Part of a small language model's weights.
Architecture: rotary positions, no biases in attention or MLP, attention and MLP in parallel.
Each number is 500 + 50 x the weight over its row's rms, rounded and kept within 0 to 999. Layers, rows and columns count from 0. Numbers have three digits each. The size before them is the row's rms in percent of the matrix's.

# layer 5 MLP down (transposed), 512x128, rms 0.0687, rows 488-511, columns 96-127
120:497490539607479497569479619479495521446492547522495453420488534440577555473518476456465443506520
107:516501502451450461457457439537507460592590532502442485472533466568502556495438471486531482440481
121:550405487514470470457544461489621495552530442410488500556450485595502405515534479504475449484496
026:495625580486480488426476510546553494502496419413545471422395464458578522483487485492569487459542
087:607428453463552525572484487590500489490479489448594436526512627501521485501491444625499476451593
098:601476432527397478532498562498498406491426438495450434419519484530523507481482477523510528502439
104:485445575488576472487466549544428480512519522480460497559394473465496500566457530492644500540516
124:534455481431532457450532528487454453472596538481425408487399441547466449532486459501575525480505
112:430497474534425513494467430533497525553523505391558520437472563479524619443538531556427439484476
108:533451502534436486438497574494501490498563536428445491510532440533375482554496401531570463460548
119:539467458483523473521500479507543465486489500496544468509539488586512464406495541487476466495497
116:372473468409628569467572511499543513546584502491530502505447507477459501443464589586519528476482
131:548575541562533537478508466494463547441516499558450449526428511540533452545510455408489536525440
116:514495553440445507516477500460459524511482530475494506468529596608423447504430452439481520427563
028:488473592510513501464478533542547500551425511561490515466486500503456560510463579443534544512428
095:627511477457554538489495519501603444407479413480530466507448498487498436515513557526445582538479
106:535508520465555487461509496508480405564529542499523448512395537428479550489461657452749473453562
109:480463521472467553530535457509545483375581409510423475513571517461458534506499482449565470529470
021:448539475489409387478460512500481524443535526581560578457429424464497570497514501439572501499452
105:500529436535455524493521533510491518466471447530450522534492533497598499568510492528290471527520
104:456598528387499419472475550571544543554592483489464584478479462507506512437471552462445496512492
117:474432522482465459494539630438409524573509577518508594487549513422499502423530601498317500488462
117:500548531584536472547466592501595554463564550419516568510554409470513494508515485515472489433356
024:535536494462468438513465439487530493505473436443548504486443516439514469521603478486456489589480
# layer 5 MLP gate, 512x128, rms 0.0716, rows 489-511, columns 96-127
111:529501478502547456501554416525447555476488445589449458549518443467571487487511445576541561437515
115:508463406591500495457441631506518452353542382518444510538454529496530548488521548543598464577440
034:401529502509520562571552517433495508531493490511530477549453403427534465564482541498566496484432
086:495497514603468474513468586496505415437572552603526493527474377540519433529409550515508503470460
102:406507503500500519513496571511486490582558561547470467520395516497470535477515515516535498520481
105:440500455498534491481491487522527509481545514485561484600512538466558515511500665508460438521467
119:513508484483448517446452594546460502509566468494430523505503407459481457529579499427483513463468
117:397462525548468473629500586479514484577571539476518473457424491580550528419494528472519421553493
108:585484489637526543459483522460411580396457483535458520462454465570557459511541460492510487447433
113:523576579570419444435451488470531426483525530595501465542490479566492507487494521541493449566460
109:462553482582517485451587456544462444493415422574529488495487483511465515447414504516512582590511
120:445468520554594448544613511422496351563552536601537442500429493537523516402540557544495544562435
113:463374493529476506502524549487569521555585532429497494425489488490529556456493509457541543457458
037:558437513585436535523571510475564542472516480499330453591435437503532482551476500515542487432486
097:610573473504429461522425492461560506442508428539521450548443498473569443512528448557549489588499
105:482537571503460641508529563487619525364462413557521529494491463511594505434461408501507513447362
115:399470531479512494421450510511452406557642485432431468470518500462500549470473439453525531449512
037:436438460569562611524513491506510512476497460436523476443511453503505461495454462567502484523502
104:545389450467521541495480552466462594504553380473569521545508506533637532492489505473464530480465
105:506417558557552507644522548481573564445499423508531516529499470444524490510495476553511459440500
114:523440449454538463587541530489457508470524486446595439523515461503567410512511574495486503531503
112:539508470579368476498510577518537397514499416543555532438492386539558504485466539547546513487457
033:477439540525548540512568506494549473417490443523442463568507379457491504503511476537551558540488
# layer 5 MLP up, 512x128, rms 0.0761, rows 489-511, columns 96-127
104:541540551544508481491593463530511492444621493596465499483519495520537450499464501515492541473503
116:465504548488555531488449517589490516482382521519468538506539463476595552592493460539444398442390
027:408469535500487402512472589465433442482568545494420532593432623533530524527533590527463538551423
117:527546446552394439484426581538483427492543569538582481488528444471525497491415554505481487465493
100:445488481491473525483494554494430444577474573569498487547445558518447538478521527451505519502488
102:540555562514524520552432506436482419462402526498449515385477493490538472463433507538565626570548
127:482496425497468589487463483547505485508497494539514569518562522432471431450579534466482557395571
123:399480495501465417608503600510464497548549536522511484482456505545512513484507524493490427573469
108:507504516563534496475390550572566431422554496567428480496540521512494417519511493505474500578457
132:503498589556408434429447542506514427528445566530416472478529485588519531484426488513460495510534
108:516431475530535512456413563519547520532479593482441478518448520490547479576570546485564480460601
131:565536495517449554480451522541462584461488457420467586471563500457479464585510496463499447346479
125:543431461471465510479484514465526564599586526402504496410507504545529557431464486429510543457491
031:529490377413577571503478484454443527403469533454526518486579557454449526511447508576488498490478
085:482469525508506443586541570465472449553473537493463462430405493508410505467427440579435444373545
102:540506445419530475529498591529468450533532480535598510511536526410349568522534519429437464595566
109:382498511489563483451430505548437428548616457476459498468479499531458580436473425497495570427516
028:534549500438507527519452468461514422489452498561510574465550490541442539596519509467572415464518
095:464449492499559616439425527466488522559540592483523446557551522606450537484427441457478491520456
118:536383480530463485547544570518554600474482411530542558484486521382483529471430388516510441465530
113:546422486483569446435581555550444520474464512449481434540500467535610484513491448520464494475484
134:454500541382578511512445429493483547483504516478461538545492501504487474521536491442547531503501
028:433530532491513535523450511495472572387538489517449431478473503427484443532524490510503667557497